From a checkpoint of a small transformer trained on Wikipedia.
Architecture: LayerNorm before each block, tied embeddings, attention and MLP in parallel.
Training: a variant of Muon for these matrices, 146M tokens, 9092 steps.
Each number is 500 + 50 x the weight over the matrix's rms, rounded and kept within 0 to 999. Layers, rows and columns count from 0. Numbers have three digits each.

# q: layer 2 attention query, 128x96, rms 0.284, rows 0-13, columns 0-95
# k: layer 2 attention key, 128x96, rms 0.353, rows 0-13, columns 0-95
q0:467554508511437584489501534500459514581453452496479671471460425568502484555526407494454531523535507585529512511477489492490507516546552499454482421458576502527426485563495447490547466530545496461497421499406512498512480479515471393517520454547437483556511526522513579501523516505433448542
k0:479626477429457589591581497538506575639530490518451678476448469512464415561530459495416550549451514617501599456479446512423444521481540480378496527435581425529408588573485490506531484477539509497524402479415415515575507484532539379475430413551336522473567515471481537474592531559402496531
q1:478441510501566517455513494506494441462470469447450326521501601495520537414494533496544464498458528424444408532544516567438480471440453537611508541540504514490570470420487563511443474499520574481545569464536536537491463501410455595540603566463531503554563465456470475481461494555546503532
k1:533403513558495393470435513499554416326525574506513285502578509443523516438420535525571433434482525398499442533576505507591525471516421515610514534555429532453648476426449508492478490542477474549458608497565570462429511479527588605508548576448633536474467464470452471494415480475614534429
q2:510473555438508465515458508471522467494513494422525417555459510501516458475525531513545480489524460425514472455537603545518500458524487533532469511551449523496571509451471543468447530540498508487463597529516473512524548494475468501496497556508555505469511495488440473466521477467531508482
k2:527413495542545426462462504528492500390471548550536395478529511455496517486468547549527496501507486448498458551525462451556512527474504530543541487556442549508536419478517480552507507485511502526486536486552532448443489526502478570535519528471573488526404431492546480536438449463586490476
q3:462579537403501617518540475556515606542548499530476526477490450438516420450517477470454500490550543568485515472490423515504471488547496503445508482391637489507385533567499483518520452465568486478536490486477502496554417507443529457482476463563482543505514482502521489480588553552449460500
k3:441555419465455565538550478490516487564484470493471659499486491592414526575521419482464546515435498582490593516524479469428486481506503482506460515494550442501488591464457497444493499491514505475507412467425506545539510524511551445491484454546391502497500503535443498522557533526416548582
q4:521547500486421520457557523535584463498536519510500531468484527514437519543489473428533510511504565490489610506526470474490414502473455486460519479452477453514502530511471528495490465511512528493519479486493539454492509536507514535486540517508470554473517485474473512410500545496487556499
k4:495477501516554465505520501499468488445503495489486398536599518462483529443492503496488472477498472467486462529499525594503568457465491505554500563517490543483515497487478492515510502492493502494492507519507543551495493465488544557498505505460551473505494496471503457522491469564496492491
q5:552516479527524502446544509511483485478525499485523533509498517480537515487466587462532472529505489568455469530508475553494510466522473498438501527484454489462494485510520509529483471454459474494534527505496469531483517471515506548520516483467499503494505494521481504499446549450517509483
k5:487482518530514437513479493458522516459485472496509443485510502476452547476523470520505515472531506451546474478481503472497520504445502477555498480489479505513571472485504537478519537527460523522481489494541509496491530508502480476518487542481557486489481538485517490488529463492528521509
q6:494560529482468550551491500487498453508500491504467438508564510537473517423528462468528482508492503548507558528556517466500501511501469525541534480446501476531496526477493504475477486498513482536499479491499429497477534510499543488449558501526462520550553517477485427400514529529453462436
k6:520452518515539470457495481521498484442509477448514413504517527504493504513443536520497492488508511414494455494524471563526501485464469462540458547545517508440542480483490514530499469507478503513477542487538608503498472497529504602498504531466594484474487468499487503505464489523537523552
q7:505432493480547437488430516510547484421467558514535425483515516490491495523538555502556450457519454437480465504549547535554507454561479475616506500556513526486585503457516546498447479532510475420532526482540523410521512502462520511527536565474576488476482481529493514555448428456528488435
k7:553377512598522457481466511459463506401514500486533399490499497452567510424442558521555483490489492422508456530473527483588518546460489580530517502577399546493545421450501507514520542513473509533489573515556492511426503473492450585503471550446600502525482475508522425511434482443632550454
q8:486402474524535515498471545521455526426543523511508493474462492487515555485471540510529443501542478502518498537480503493573512434463555533466529517523416535531523469495549470528520515484499503535515511490511454486475500505503475491528475499394514469516467510489557493541489491457587438480
k8:562520528484498488488503485467487509506435516511515566516475459481503489515558532543462531487503506519503470482449506478464520556523536493457474436486538495487487498535525500466510541486485492465477493519496494508538509495508441477523460488569460529492489536547481521504493502454484508518
q9:487501492502494493525476472469534450439500481474426367495558503490453495494511496541551443498457532516509438537536478500518548496513514498619545508479510486511469495520430521469448458522514472483515508484524530551473514515520516515498606509483522505502541501505499434518478538539441490488
k9:523447476576500480453473502508509479399502524485515394542531540475516508436476559497514445455518470393480479513540527522553480468460417469563475534586460506459629470420497516524487511489469457546515525503536509477495514485524525625495530598477594509490533436464473510496479493489614555470
q10:524508520445512534609465470482437565614470483504498637418417418497547481587572479525464553492575496524518475425427556458533436520525546487460478406502523480517438502605507485485550513554504518495524491461488473515485474518488447351471432465526475454553506491569509602493546464474476473493
k10:447583450457453570532549529528474551648470467530536724518394478517480402604490414484383588594486476623536608498477454465433454564570589531343502494460582477523398528599523479490539501455549537470463417560450391461575502493524482348491429423581378474504502530487530505534562481485424466504
q11:470586445499452531537556504467475550640505462494495689464405434534489452563544500495422550549537455574519529481438490480463511491537508497406491486474583483508380458588500484488553492479525488490514418523400450495564467493477469354508399470569453488494491534510538578537569491502499455549
k11:439625463432492651575546494514479600665459452541486761488429452517453466618557399474368584533479504683540577475484461465447431535550556481381494443395558437561381585596500455491553489493539522469522373482388456548538517490514498323485445388552366498489511556500527557482604549505370475547
q12:541444526495537499456536487531522436447485539405461374550501468485495528416489549501502522465526470438502450519460499560519530455498486474547484532589432478481607448414450503495469503540477469540430581492583561533513505513554483615509539519502578461497489494501437505536492502493502534489
k12:532444501536496405459408485466508503349527536514547324516567547474538561460481570540621421497506513353502443499538539492563580499468447526561503517527453548498598405490531524528495527474526504497490555503534496501455518506462484568510571612456559540469446433474538447496431433440618517450
q13:477561462495466542552496476506492543596516505506471575473515501475484480524490462477455528550491515514479565495461482469418489473516537507456535512427569441471440543536493499516487474472538557527547409507440465541479485505505506468475444484539517488536521577489474557493518502541459541535
k13:446590492445490548488585459519533485568513458495473607528458481556456496554500412489442545512497530621506552484509472528471465513547480451487498511464561471551441557536477450470528471504502450471509446505443503513543489488489563442499496440528394505488546508471514508473592579537403489531